Each number is 128 + 32 x the weight over its row's rms, rounded and kept within 0 to 255. Layers, rows and columns count from 0. Numbers have three digits each. The size before them is the row's rms in percent of the matrix's.

# q: layer 4 attention query, 512x512, rms 0.0341, rows 277-319,341-383,404-447,468-511, columns 416-447
# k: layer 4 attention key, 128x512, rms 0.0346, rows 84-127, columns 416-447
# v: layer 4 attention value, 128x512, rms 0.0306, rows 64-92, columns 416-447
# o: layer 4 attention output (transposed), 512x512, rms 0.0417, rows 256-284,320-347,384-411,448-475, columns 416-447
q404 102:099168188128110189117138157170120147107108159162066159092163128105197148132113152105110140107138
q468 113:102132161111139095125132119180146165124139099127108085105176101113126144097090134085170116136131
k84 113:144139119106161140081158144117105123055137158123140104147159121090145105153135073137100109137146
q277 109:158137106178114152124141136127154087069168128119159147131099143111128132145127112100125100134068
q341 104:183113065095122145134165184129152106132162136125155104113109113176159113095148144107110166152133
q405 100:087128112181140129091153094110134116172116128114085083103125152082081112154175100097135132163161
q469 110:091105136054139109113155147128105093139136148151217128125162153169072082156207116131157163115144
k85 114:128145054200164124169139073083122173134158078088077093118112195108192131179081180104131142108156
q278 103:072153153159101174118117136157104104147162140167124127144111135080082157115153135132160138134131
q342 112:171124120091127110082166137075092107134177106166162106170077105137085117128159152159107056150150
q406 101:070140141151187172191100087153134147155100115135100129086133189092171128075112162113132180171195
q470 111:134136103135095159148157049104102145131122114151141140144148102165095156115120175086112139157142
k86 111:109142074209164070154055113116067061154119100104125138048043153156132131102114132159139165104178
q279 110:152045135142157078145082147106081158108147109158121062117089114125113155063094141115161174111091
q343 103:148187115159060119103115156118117123132070135095170137164204110106158121084130093099133082180081
q407 103:126162168070138104101092112092149183138109130194177114152041126085150191151159116130131088150120
q471 109:084090120170111118087088181053162159141168162104166111100147130105125133142203096110142071129116
k87 112:150083169104199143070136159146115088116127120149117116156072076157134158113114163153123155132124
q280 111:110120177128157165121081112203163137131126112106123136091073144153112138132061123152133078112163
q344 107:083093111082168084090104152140204087133119086143104120125089140122157112169145086137179150145161
q408 095:127128104066112088130111125106137138140125102143135064121132138090118106158147156136136119168181
q472 114:121135114141155091177110106146141166122104103135119103127107126119147163056162077125175182157144
k88 116:124176143078113168109123096111168146142115112092158090129124050166101053095146163104174098163173
q281 111:214063097079200114163121183057086151131128113142124137151093117102158112078095181123113184068122
q345 105:101125147126123094186120175059141155131099157125134082075122122097122202175152155120109075180096
q409 105:122197097158174105139119084111158137132067099157125125123153123132153102112072132186152136178103
q473 110:104126156087125153101116116035127121101143123103159128160115126072152134196156098127070147123109
k89 117:174144128171107195125114160118187087106110108052148099127142099114091140092097167146118142109138
q282 107:081141142069112124091181171155130124120148194091113160106135142151118135109138170132059114156150
q346 107:127160088175118155144103107163116162123122141117153094136085137131162060154075113137108160123179
q410 104:078116104156092109109132113132101162130141119121100133109099170115167130119094184151103113092144
q474 113:112117134150110117115102165162094107182124163113124084142123170110121134122082145125128076113127
k90 111:129128075138146159147174092125142129129174141136119154133093102156137085120132100075115193135130
q283 105:108104138143079107089207118109150134170100161099119110122142169069215085148146132143174128113153
q347 112:137072125082161163101197122105106157094143098163124146121161081135135149128125150114170154155169
q411 100:167107127093137153097144063191118105137075161147095130142164122171089097163085114166136125107130
q475 110:154126153163158131174184125149131148101130048186097083172112129105144149119070127136161072170112
k91 117:135188067140074103078107103146106071154078152084143108102131201135128076107116141090139094101128
q284 109:153168187127172164139168133121141118139105094166190100090136124167112161148123122099114093085110
q348 108:156138136125154085150100102192100108112135064144072113124110162120174116137129178101113132187147
q412 103:134134102113133029095080120172182140177159203069128138163142126176122139105144053146095107178081
q476 120:160137100096162102145164185147109089139167215098130139144107136164181154132104128129124116096139
k92 114:143118122114133111125163101059169055179113136085141103113130114122125140062115086148146139197164
q285 108:152100150139077107122126159118170177102168131082135159133168107156136091152106103124126156133180
q349 107:068146137135086134095146146102123152142107101146086155110124091161150116167124040084083180114053
q413 095:129111133116073125140143162146115095146092117155170171122166112166070147146138137164121131143098
q477 108:083135144139088112150138102095108035101142145119172167113091139121150113157066136083124221149132
k93 119:167172058197097136100090130185115095098105086165140074089151141134146093169055169152116150174136
q286 102:148130125160141080129059151148108157172155138098122142108161192142111142172155077166130161096178
q350 102:130144176123157188111128086118099139132108063089107169111079125120195087129137132109154123135158
q414 097:159092134121090175120094142124117130194177108138124099138095123145135113167160148150110152111149
q478 117:112174144119128111165153051112132119188142101140086123165116137128117098137187041138089175072117
k94 109:111125119096175146146129114141050123095119147157160106106113066150140166147177135096128128114139
q287 114:149103076157093069114182125124081139210048158111153081137161106154147178105130085154128205124169
q351 110:096116074082124121138122113164178123185139146121151170145134085117135162175111159193152093091128
q415 099:157146103138084147122125034174186173176163090094136198073138105100078082145095134092111113155138
q479 111:105117134144112108167151136177182155143097119092090058135169134151176098134086149119148118079079
k95 119:134126151170177131100123171159103119151099094121090164121144150140118137122155152159138087122094
q288 103:089083164158171136090094102128057112133097126155131152075147137150175133155154137107155152138143
q352 083:078103109141127108129122079152123148152130110119117151144158138181101108182138090154145074150135
q416 097:137101103150099141153101156135110141141094086126121099117109173093087145090118196120159171116123
q480 099:149123128104110114130146172205110129148063123156154123113150211091111147057104182104165170165110
k96 072:082092164150080125167122111168141165126199118096105105170126085150122124135133106128112131138168
q289 093:111123085093058148097120168127126190093144105086091052152144155140155109126134171132104128142123
q353 083:125113092108182103131117143103108117150148117102102133079119207166150091104137178088146115145075
q417 100:137113113095195121143165098127193141105164178107096144117120142136148104163111130125181118127120
q481 092:154097138089087108144083088049141099096099116107127109160142123106116129141139127140103149110137
k97 075:072074118136124137102175060209157154121093133131157169118154150148152134074147104146119184094068
q290 090:084104092087097162122106142169177097150078113116113127185093101162096193077138105116130105155158
q354 088:158149131170137101111104142148121125068176165119075128137107070139151186123143137105108174173068
q418 106:156174107124091092186169120094119116114152092115103136082095136182150181203084156087128145143096
q482 096:181093129126119150083115118087074150148201108115103139141081118075119084130163156127140164132123
k98 083:119136148125142127119164121076177127091131198099119128157183209104183145034104092103149158097080
q291 084:128149095121116131084112177099129141126130083094127171090112135109102143096137108155119126202127
q355 094:149075131174121128130118179140139155136141086131114138132089112109176090109116169136105139147162
q419 094:125100138156100085118081182146152080090188064145132148069113152093107149101113088138086061117147
q483 099:157185122129131119136164130236173106148130111135122105150123075162109164141132144161120146161116
k99 084:185076154126124109147169092067185118139050126156125127123132118093104143114113214086163156108074
q292 084:095144053115109144128168186083104135117117123161105128096096156140120138091120122166154173126118
q356 088:144110140123082136089108157121106070155104144188110138140125110094123155124123083113162119119148
q420 098:100109165124095179122102127170066116073102185168164121142189087071148102108106081081149074059133
q484 088:096109138105137141157121156134126099122125151107074123137169158183102176100064095134149093089160
k100 080:087179098128151137169126146098130168132144064143135186118112148095148104174133145129144113138214
q293 094:091095154136077109136083153129163076104153083074185134138144127131144129152112076102125109087160
q357 097:140092158107173100100080100121100153144142110116148103102107095098129135149096076131165171087168
q421 102:085147120106121098162153135174127185196167100137139169099079157095134123134169159123118134181085
q485 094:133153152127157128070122117108100199171078145136102163098113142082083148130088128095135148145049
k101 092:135148077155184128069158039198162127104164094091086096169092166129126093117142145107173119122135
q294 087:136049079116114149125181080134129158134178095122105164133097149146144174121098110065159150111089
q358 101:121127126119116135071172143086096125119094154104081115086111113112118105130105082096120134144092
q422 099:122089156131060145144208072066155103138100073113123153141159147051215173121106155097154121106154
q486 102:133088138110117100112132108141128148127158131141086138156107180166125154137132085131163134084164
k102 096:133183098106117104171174154133209158126126079153136134111170139097127121183086103157143097163144
q295 088:102157130122141147147165064077185155121137074095195131134064169162110164143152181166170182125152
q359 103:135153077138127121111158103125132157156139107151146114179209132084129066112110131099191101144086
q423 093:174132107150117112092143150120120090094156163140061148173191138130130121137109147121194159186078
q487 096:127168092096110116059224150085157185128074138143111150220152103121123151086094122090130119133135
k103 098:162107140145153148200179154130172135087069103074142096112084187117187155158116114162137133126176
q296 092:108142110130162159158144096172063130115105084178132169128106117135149131147063167146113096126173
q360 106:128129077151102116100212072168107185076122026130134152151119111163077093131111176145126172104107
q424 097:148182120110094115078167111085122166091088106135137133182185146151097106117062144121122164100155
q488 095:036131170109094120141145140121095144172079100154126161099101173114098129137150127133119066166105
k104 108:090134166125058155088167150173099126183182137091137129105205137073130111130131132137147109109120
q297 095:112119155168123156149109142088060124137131063171140192129074131131084097153091123121185121070086
q361 112:106110124131120120119104121190158146114094105155068146104174192082135135097083169135102175159183
q425 092:103052067101215135132223100082139168112084161084052092201111123195158135074113076131198101120119
q489 099:156147146099100101142145136162047146132091143142089130151146166101156134081123120152169107143101
k105 105:089110124147148136078131109099146163096134117126138101136208146137134158172086164077126131093143
q298 095:139130113065105111140117125132139166151114129095123092047131140115123123127133113115091131106154
q362 106:140089160119104119147133086121106105131086090130126088127136183196098157096119085109117130081155
q426 099:094118123100094150135115099113088185192171101179131096125087143119145082206091156160118130108112
q490 105:108126142090132118115165161134163164165117085188143068177120087133131157101096126076152146096100
k106 098:125122134134102089169138149071158105112097135140177038217135147077125126127100114122158100112100
q299 092:059119144134177110180101098091118158144133086157155163072127126085074152141210106187140103112130
q363 105:111140144071142128086104137067154158106127165096079091134155186195101092127106131141157106150122
q427 094:081118166081112129140155129122126158117112162107118095086186189176085146144102175097145147164210
q491 093:046097123115138123132128160070102106141135166171130111143140109161135189129127091127168124143147
k107 112:079078159105174159103178144136131128058112148065180124097149114122187136109081139125159137176146
q300 107:137074125159098171148151128083123092186090124127141151057117201105142170101154154106117101115111
q364 108:127117089083179137136037185175120085110139127149152114075076168129138118120136068083112074173133
q428 096:096142097117129123129134106186154039081112189189130132126130174154124141119112095072139099171144
q492 119:158112125160175130176079214188050105152131140172115122093066082134178171122160101156145130112172
k108 113:075104105072116163109095189096140136105085160100147106110124147063172139099109089097156128093088
q301 097:119133098137138106146128129111197067147087155141138188181073087111113142160105194146174143125090
q365 110:142114102110068073155089162207167056139153132157073121101136092130087164147148073159108146141126
q429 096:098150157104127153143052136147206117146189061121132157075109106184062111120162150111124095083085
q493 121:132131133155133116113098187133138117160147170154103161068111083085139107135088151128149156147103
k109 114:129065148106093087149070146123098159132117172086125219156092218083177147137138136128121146097172
q302 102:202085130106091134169094133119135100171170093116119114099080084112159113094116152130130143097120
q366 101:105073150084146084097060088114085152122136179159141092125096148122090150081103115077128123156078
q430 098:091149107151153107096163157143114078090110194144149142177098143184157201137130082164141084180164
q494 125:122144101146110153163062136137132111099170187111109140103118131138156130094124147140188133099132
k110 101:181102172121203141091128068117160107152120120166111132126182088131106161126145145127123140142162
q303 103:124108168166096142190111154155120070163122144089134159106102160139111063133082157084139108113132
q367 102:143136091082141133152101105160204154185236180149167125126110108117163077112110093161125166091156
q431 100:087102086104132101114113120122174176123128170118106092131127122117132107108178117110203088149174
q495 106:086156095111154084136086096110093105088112114153079094163134174150106142181158142159158167147143
k111 109:134092109148123127104092111133120133180131185109173110117150132166144172037125117065118054144174
q304 117:157145128050159161131166156122116118124125156141057083135155071109106161097156122096154146112141
q368 106:185131146102138114093164140135102160127122172189167165110103174113162119136107144127063138131170
q432 100:148224107136121162121169190151114153133151107161147108111193064145081110098106137131186149056100
q496 109:131182155101114109140136169097124171150080189102080046114086126151132154100202174073119128114126
k112 113:073119191087074123087114105153081137115125181101129200172121156144111114153121097103114081066145
q305 107:108120136196117135114142169104138118137140158135113157103176169185116179108101134182159074132109
q369 101:061144198121183123149116178107133100188162131145121100147106177123130176091062106165125096096100
q433 099:110122150135087124111154155129114080140133141119101146085242111169100078166165117155086119144131
q497 116:066163152157110127077099157126146124156119153090105129129154108067120145096106092117143134147146
k113 112:150072161126134149133133173113144132107192100139152122072171068122131143193095131118127165162144
q306 102:143173116109130127157117149095104132124117174118201128126124150122128079165116121144164202144105
q370 104:077186058130113118153238120083142171146091109091124093153133125123110117144145102157144100155149
q434 101:137142077169132151116127104171092133098114043095087108055110124175116059106122145117145104142095
q498 108:100146113141163142136148091117132113183095104159126052084092104120085102155168055125189108169123
k114 105:151099081138150102093069039085140133150129094124140096139129133121126094147082133147146100244149
q307 106:124162154103118174122138089113057140195143145130164064107102144156081082128167124142121149102127
q371 104:111138181093169076122025161119141121116146134116183134168115113105078129092136112113064157134105
q435 098:116172167211109157110123182097103181107131141149061164089112177096108123144109081109123109113142
q499 118:142136117149102144074100163134119099132113214153116095075128089135100178151159125147114114136177
k115 114:171078110094213157148170064131135120080100169075077108192132113108157105129126135126097142183087
q308 104:160171129056097162128106099117107108158162095151095183133133051089149086112090122143141121182158
q372 105:186135152035127160128103105143116132099184159148104179125187104115145079195115101092124122121228
q436 099:143122095156098145164138083089109074122095179130084119128078092097100165073110130116128095172156
q500 114:170158066179121138137135068102081184147140111150135151130124085121152145149061146125168203115119
k116 111:084135097122138145127114147115126165093152142075150147105137174132089097077195071173112042104145
q309 108:124130133188081189130122143175155065099103096073122117121170098100138070090152129155129172073134
q373 102:116075199141126138062038127105131119069113148133118223079159108095121102084101059188062212139131
q437 103:121114116100111104121098096104140106106108104079110175136145098113080103165102153171055111091088
q501 118:070102156169086175106151115115147116046173103118102153145102161085129085127175127149127155106138
k117 118:151066096153118109104134146135082151100181158123134144120138150086111116157172146087127109131091
q310 109:139094146098118132211084139167151045140146123120136040125148115080162101148100107101139168186193
q374 105:205090147194132126095102140162104134131104119099081133094139118133106167094127151135149075131146
q438 102:124135120139159161122107151161068127131146102150083172107122152106133069182127105194081163159135
q502 112:152137095096127099126117081138132133147078149121131155120156108118108108175146158135151140147088
k118 117:137067111137201115188116125126165163133124138133090138127131114134158093106110126126147168158140
q311 108:075121144149080104091078113138139150144084101178131072163143142141076144103151105146178099167138
q375 108:123152068126160118149099123161127116187088212136163140147156137157108140027098143073131152090165
q439 100:134169098149136161187158142084094123150162123141137149116193103113127107142149073144199122157159
q503 111:122134119106137114137177109087109065168126142138133166142161137162081174121179138107164154151122
k119 116:108125139223124127166113155118199150177158132102105077094093068156118121083078113196114112108196
q312 118:113119163137145192112125163179139133143106147109118081141105129147109073102176132124143115184155
q376 103:075146151106104135096149126136123147109024086127095143130099142181149126134183146143164107088124
q440 101:109108150063142093167130169164154153143113116124155130104104127066144168087181184141130084058129
q504 114:111105129089112156084115140080159150177069166055150123100062112122132126116127131164169114160162
k120 116:076191146114123067169114162118125080117174169133131145149158140067122142037107104179122096145127
q313 108:107187095138135126173159119097068085103135141127059128141164127100117056122065178155163123090157
q377 111:120113135084168156127110139148116083132151119172129106137168140198183095185157136117083103081107
q441 105:161110147081118156163124111160119140128130138111070127116122183157105161096142171111138132151147
q505 110:138078090114117178165103126108140157158103094141107123105164126177115102128180129066120115149141
k121 112:110130157128124119139125119144122155133104085109116114162120192126057159142131165164205112117104
q314 108:137126120145129091110111130130103119149145121116181146116120184073153176153041171128117140163114
q378 110:164095170166175159166119141121137144176110133139124072141106194120107142143107151181132105148110
q442 100:139184143085123121091140156067140143109157102138193098151123191191157163120138128128119108079155
q506 114:174107150134125124075141098119160143151157126135117138111139199142098163142087148182118157119125
k122 112:134158169108123159143135121146157155164128076132162166101143136076089209103160141140148097064104
q315 107:135138103091122100075107151106193187104162116189146129118137185094134080174149138161145129167122
q379 099:159124105092160167071075120127122128101164131146128098098096177115120137078166116142164132166091
q443 105:102122164125158119151128108219105115072120102143145050094151189127143105158112086143104113069143
q507 116:143106135113136075108062136114129150140158171175068133128119125068118131137166147142145148138130
k123 114:157149177118107081116098148156184110167134086146120100172133167180106114144126133118150109120168
q316 111:085140078164125131137160123122127144103081096176173112155187106113174107160174020154121093115058
q380 095:140113090128138157123125157112131085119170115106119092154140120143124121143108034125124121055126
q444 104:144131088208165103116118143116139161190191088056152141144082116157139146156117108136095044115116
q508 112:143159120087113131142153168147087101176167124160107119178104098100096134136125106109120130079125
k124 118:153144096103098162131103177081034145088081140146149164194115094104180123111172110054131102143142
q317 100:063096126080143091155122125190147129108124069102116137121187160144146144187085161180122148102201
q381 103:100088100081092122149124110164118137180086120132102130173160076171157117137123118134197106169128
q445 105:138137069151155133163122203124093095117148105116158099143094146145111112065076141186177134148171
q509 110:126125182114114126098140141167078116120121146141119113111115189153152094085152132150119144089154
k125 109:084133071156119130149119051122127120165120160170069029181188170123115153115173161147097144083106
q318 101:147105148112059053135164131117108131094145091197092115121116106142091074139099125147110154142150
q382 104:145105069149096131172152136129192121110143148100137100116136111151188121129210086122158140109133
q446 110:138127137096099105113089138116117172142132173121114168182114111106153093103145069118108098156095
q510 109:075140143089057153104075175102183120154121136137119099103118124161150134173129071143173115149132
k126 105:110189157157117181138129108164135163145081079198084092162110151148123168061101160153135103171104
q319 102:210092146130086144083190093141112109135118109125164170088094098131151132108101149134125115146162
q383 106:137176121103141138155153100079104138122163125116087150207141147171124177129125157133092111121119
q447 105:085139163126146087085148138173089133134158111097096058138121128139130165097111132140076108111112
q511 118:094084158115124121124140094149075178108095110089106118102077147144129118152117183147094136115129
k127 115:158056101140163086114096147119175076160170095132121148154115189131144143157120197123156095116136
v64 095:099157139134093104154082154115130152141127117103130130103167156201110133108148116111142117119137
o256 101:159128111130135169132116136148155151147124109167113097123074118147117097202165147171154100093109
o320 086:107166118096110130145085170121115151142117085082167101091176127111135151127101216136127138188109
o384 102:131104134161125148084226166133121120097132112159152118133167070147127130129171127169085162114160
o448 094:105072124103124089082125108124131139123094160108170092140120139118171074141167117070096119132119
v65 102:194136145150115112119080105110159176169168104167098139157074074112170124176086182124073141137117
o257 093:164089112148143123158150158122135104181127117169125132124178110128079126174066094096124152104118
o321 104:129120104138124138141107198153129217121136130113106126127104150134195123140112165138146152101184
o385 096:127142152079133176131133061079075117124157150089184110125181149110177151070158105110077061115095
o449 098:114079147125063158114193120162141121069117123181102129097104206123089116105089156188166194108102
v66 095:172095066103074117079110151148164139140142087074150180126151166108119109129182153148110117067088
o258 102:122154147099131153188126129089136096099119127150163078148161126101194132117118127140097130164133
o322 098:099111107184132130115048127173079129184139089080121139085091131100094149094163124217127159107128
o386 098:113107096129084099099171147139109107195089127152094115169126139123125100145128139124099086104115
o450 100:113180101117154105095152072063139161068101145111121158120145134207137148101128118113143153174118
v67 097:103112066151143113158091064121089153136130088120108152156162072122103184126156143153153106101084
o259 094:173118109121133046095124176203116146108162183115071130119083156171157077118124188127140138179122
o323 101:155126166161126064131154132157083102139144110119113099125159113091120069099211150056118115150086
o387 105:125115153136096150157134146095193125129088154111195143167134109111177149113140092180108108120147
o451 095:099073110120133170115132143125097140112166091144121102130096112127141174127087130116128078061141
v68 097:115078154145082170144133101191148121108159182102135160163105157183095067123092085104142149074174
o260 098:163140120164154081156150086119118114129111116126101131086086135096145186088111121143136129136092
o324 100:104131097160177160121144119140147139094164105110053156137139143125089155185099163136072142130163
o388 100:129086106136088146103127108104095145123114149121100163133140117117105139132178099107147097137103
o452 101:120163153155128102166115140113121129186183187065183123176102098128099107113119140059112150154109
v69 104:068092159127131149124124141133110145122133124161157000125115162129183138090098098093116124124140
o261 096:205130104171162132152198157136128136048180151134128090138111158151107104179086122140135115111154
o325 100:092130087139093116075116167107085206108098085181187144129163104164136152137194181148132117127123
o389 097:120129132148123144096100104084187139133100144109107181083130138089158097132127127141141194101092
o453 103:144148099115083096114143113099138112122109155164124152125120131149042167108175128077129081136113
v70 096:184089183178149088132113177044146116146136135113112119145143086087084145142101132148138136172125
o262 097:111115146092152152050106121103077088127097141077209103188159131095075117121170122046209118094134
o326 100:132105146057140136126131165177187132170138120183057163114115177198157122153090059114084118139113
o390 095:095113110169106135197167133108119122094132122161129094122146114120194123087093154121120080157125
o454 102:162122050149146135124117152094089141166120200133119072070062110115135152125150136205119123090145
v71 100:108136173144150138154172086125131094143146212097136100099124146092073111106127138159143153161117
o263 094:135142121157121094122161135148161172153158098122126127127149133119111077127196112207097113170160
o327 102:093143158077110199150108180132105115128166188116117162108097134162076133130200195094179079101109
o391 102:141096120136124110140168070096142123107097091221157140085110190160183100083166138117121140102133
o455 105:148116052137188179134046121104103170084144103102107086144125081074132138157074074079140061128068
v72 095:106145162079157149166163135184097122161130145224165163127134094077118141124100097120085159110132
o264 101:126141121137076148059137053069131105113126122175108171078137110117129086173208180150202143115129
o328 091:108157149044113142143128129203141131113132124145059130157077112211128101119111120075117116115152
o392 100:157160107136095121207180097115144115084089137095145096070215167136133128138086089179162177100113
o456 101:172090129147130092148130142129171145164119137127154108155075107113121175118072146097063108144091
v73 104:137128150086119096094118152160083114160138128121164087115186162050106113133123169189139117154153
o265 103:080155126133129174083129112096130115119119126102053154106126059177113151086133133138118111109090
o329 104:130148126143064160186044174103156132122150169131098096121163124130145100099056176099086144135113
o393 098:163116123190152139092150034118142122163200140115169183140015146150146180126105172130084104156151
o457 098:133152051077107066125152144114162185080076152182151120150130120168140114140129054129177144140164
v74 096:145186195087148143180146115110121158137091117107150174162107121119107180163107232095146117086086
o266 103:051082142172195113164105113097145141110142140159100148137120041115151099115165102125129186171112
o330 100:208134061088117129095153095084143152138156102150140061124133143159144124095133098131135082084092
o394 102:183107145160145155112077127158161070131177147146098077126135114118134164125140081142127116075140
o458 103:145148108109095081097179146177099161141112117109173186112143157120100111127103175144132118253148
v75 103:117091232145131127083159155102175192079180169074142107114160142145217142124157150096146073121079
o267 099:121163114197179184163088120129117163179098068130102162184143148065101124178082087127138202084180
o331 104:099160136106074090152131118161110086146147149128156135092099114111139161078152158144130149170102
o395 108:089112117148175135141174114130135105100133161129146154090115129135142095130118138129025142176179
o459 104:121136078088099118099138187144086110129128176109088133106173119114077093135144109140162149107097
v76 098:118138161179171100088141130116138100171129130093152027228067151086106103165190149075124123108109
o268 097:140119170167058128115207156128117059135071116120151132117136152141132147104072075088091141137130
o332 099:092142077109130082150137176138099186137150096026108152090143099163098096107120133187105162130168
o396 096:101122077140134147152059098071188191086130136093104157175118139152124157115132122147065141121059
o460 101:141171123132167200164148065126106126170101145149132143100108090096144115143153183157159106089185
v77 091:187080110136087152154126150148095139091070082138164134141156142103175132126162158115117129165102
o269 100:097125185109130091121179105106162054160105172087081166165141111135116157055118173126091114147161
o333 094:126093098115180174148186127127110116162127167141118099107106162101161113181138094069123079165145
o397 099:188061152142113130166060104144130171130121149152159204097195141073116128133159079155109107189106
o461 096:128147154082102164069092196091155118098151105142096154133153128162149210116146107130106162109123
v78 099:090141110137127092080110130142123094089158153133177136103157135161176133136187178161127141116078
o270 096:108118107173142154196162170095153156110085161128137163036105090167125179114100084175085090177119
o334 104:111157129114183122101135180149166123171101196085089087178114188144110104128104155071144108087120
o398 098:079107153126142137129153154141154120140067163186116171124172119117143136165167111132147113142150
o462 098:135148147089018089120167066087093108124141063145161103139134149158155087105136153114145110158097
v79 099:109120173114148159131221120132170170143074106148180124112170140108130194143205092151139177105138
o271 100:124145126160120092086095128096114067150117127122116117085067088142152096071113082144178088119096
o335 104:128175082109104255162145120090110174145109082178124144190174166125110079156136169167059173133151
o399 095:108088125118116069097113146158168171102124163054119144138107124111124159125162176145118079113108
o463 102:163147111155113115203141090127113104113135170114161105144106123113120180165096124096117132161170
v80 096:161111122151137143179143100148112107133112153140066131093162144069136168155087128154095134126119
o272 094:195049111172091147163098118113149155124145140211085182123127107156112148172149122081176202155069
o336 098:132156132175138127135103175109154088181110154080129089110154113172122149098036113138112051100084
o400 100:043136143135184066150134124137094171115135104068141071098105040167158068107160145065144106134134
o464 103:139143100080107098082120140127138146048120200192164090121139133074146144141159057131067147143157
v81 099:139140066161124146151076126120082124157141155037091109115150055183122100151113095146110147163160
o273 098:149099186126136161138152151166140158132089144206137072096108119112091194136213125137156104124150
o337 102:097102117160145081207141081168090171113166101081122101114179086197181108133090127142119116169126
o401 102:130090139084166167127171128158149130129132138159140151129113139071127171132071111116084101125133
o465 097:110088146132100147143094132136144131119124125087128168204131105131131109112164133182118171105142
v82 097:126137107157126142078102124058114121128182080143158128150130123111150138105113116116189171143112
o274 100:123105107123105097185109136137093178140125123105087112143177183155189142123155117131090155159131
o338 104:094151163116129181110179113192135060115087113218131139170141117103077092144119161156149146078164
o402 091:152166147123062078125119084107097146131102105127121167087133136143153109103137086106131097132147
o466 097:186146104096154130107198147127086148121183102055200104106088142103118095152125131113106170086103
v83 102:102144129121168129115160119165068146088152138094133138154143132154154177061099120065147170126178
o275 098:087090112147112089122118111131182185139128122089090135076130172118179090137170154135165180152104
o339 102:181172125067153152092088103137105165120113192103155103107133116136124189120135091141122126112164
o403 096:074103151129143160133142112123193120144106153134139067193125136128144075147054105083113174135084
o467 100:132077147199121172176129175147089105103141070189128115072122127140070149132170202163068147140039
v84 094:134099119132178113108130180097138132107134083109173164129141094118111110100167122178142148135115
o276 094:141113132076123173147147114161125150110121119194069153096112150139121155121123169140157179102100
o340 094:144204163125168162078102079103131096126089115119114119154159111115131148177153136071095084110069
o404 096:131091141166091039139110127130163143159187078114148128090079141148111145115176096143100138105160
o468 109:111161085156089115127159147165124164121162159176153114158129115136118125173100158180089063122126
v85 089:130151077153137152136142100136132126145104086076126087121128093139070061105103145133107088156181
o277 098:117186146160079101157132128144149083132152178107120104105156169137132043167133121067070106164145
o341 089:157058204090118115158145082131108120108136101126152108142149164056124142145105097139197141089111
o405 100:116098136102128118143106170096097136115068126134153161169073053153164148138136128121154182089124
o469 101:114116130130152124094019086149123123175174126101064211144104133149120181113076159129134067126161
v86 097:175129106147124156144141175136121178128121147110153112141146184143131102110152172086133123178160
o278 093:100113186077110041112121097117137167107126147091119177197145105146135092084108131183096142140146
o342 100:129148109125108149092117134128086169140136124100177131148133075111095125142125082100111097065089
o406 100:125143171182125100124092122167123065142095179151099113095096102143140156169144081120101106107152
o470 105:125127091126124186146146164101110100115143023152153070128056170088144159108119162147196139129106
v87 099:102170177122069118111162104098068164134120105110156154104128135182155161008098168101129060122220
o279 102:157055070139140160097126218112147175091112144206129114140151161145153142167100147145177161119171
o343 103:094133095093106132115147136102129091100069090100160113126145110095140139148158085084138177201118
o407 101:154119108078122124157093153159182129179151061123106140116124133074152101143084114177134095153069
o471 097:066105148188149069111089129129112139097116181063146062156101157139118136139130126129115128081144
v88 098:094185151099141138194146096166070116153166137102108178126101154135087105169151097104091121138156
o280 099:100134143076115196084130147153067183100052072167153102094187027190077147131188112080135103132076
o344 100:084119110126176145150132111141143067133147169100111129107141161154164201104113169184195133094157
o408 097:092069128177104102151156132133150108150127175122113137106148137108133094145083113147181104134206
o472 097:166144123169106130111130121134163114160191125119101160114127201094112124127082100144137123093109
v89 094:138138121114172151135111122148146166149131129128072072089136064105122184125158135116181130102102
o281 090:099077184109158148150115112153133126126081129171124143166141156148127156099146118096141111202137
o345 101:174146100129063118085119171049139166138127118115159136101178147168058108142175166098105133064130
o409 093:106088077148114095086143095084174052130090123113152123148082091133131110103056163123121100206200
o473 096:089143108096135082174133147173102117145167128197106121094147182128130127135102134112112182099083
v90 097:139138155132118056129171170125089113050087138124129142111122101121140157178079139158138165198127
o282 092:087100064072108155110125058105152111182159122112143127078081081073072119083161116162188166068165
o346 103:149250147116115137155071125116122093144137174130175118159085074153141147109146128097066131174132
o410 101:143162141160124177136129131149125126135149139103134193138113162132132135156111115112123111088132
o474 093:141089164159153057167116138151130128140102101147062155132155081114162176136104126155178171113071
v91 101:130139141137088140149107131172169101111151108107161180122099093069085206128125075138156125129160
o283 104:132177093143124101131195135109187124111125154092082079126157127179134109112143104138142167125149
o347 093:117057170146152158150188070122099134106179203076141139170158177177089094120175110142142145134115
o411 102:153080144113149185125113120140109086134144062192117159116139096070150108147036140178136106161102
o475 106:075085103172154122147205114159127185162105109114141121123086138093127103158142135057081115145140
v92 096:129183171177126128092119145078128183119111159118143143156114047160095097144065169057156039108146
o284 096:095114119129121124179154156151119118100085066111130105115082173142164097086072105139141103097128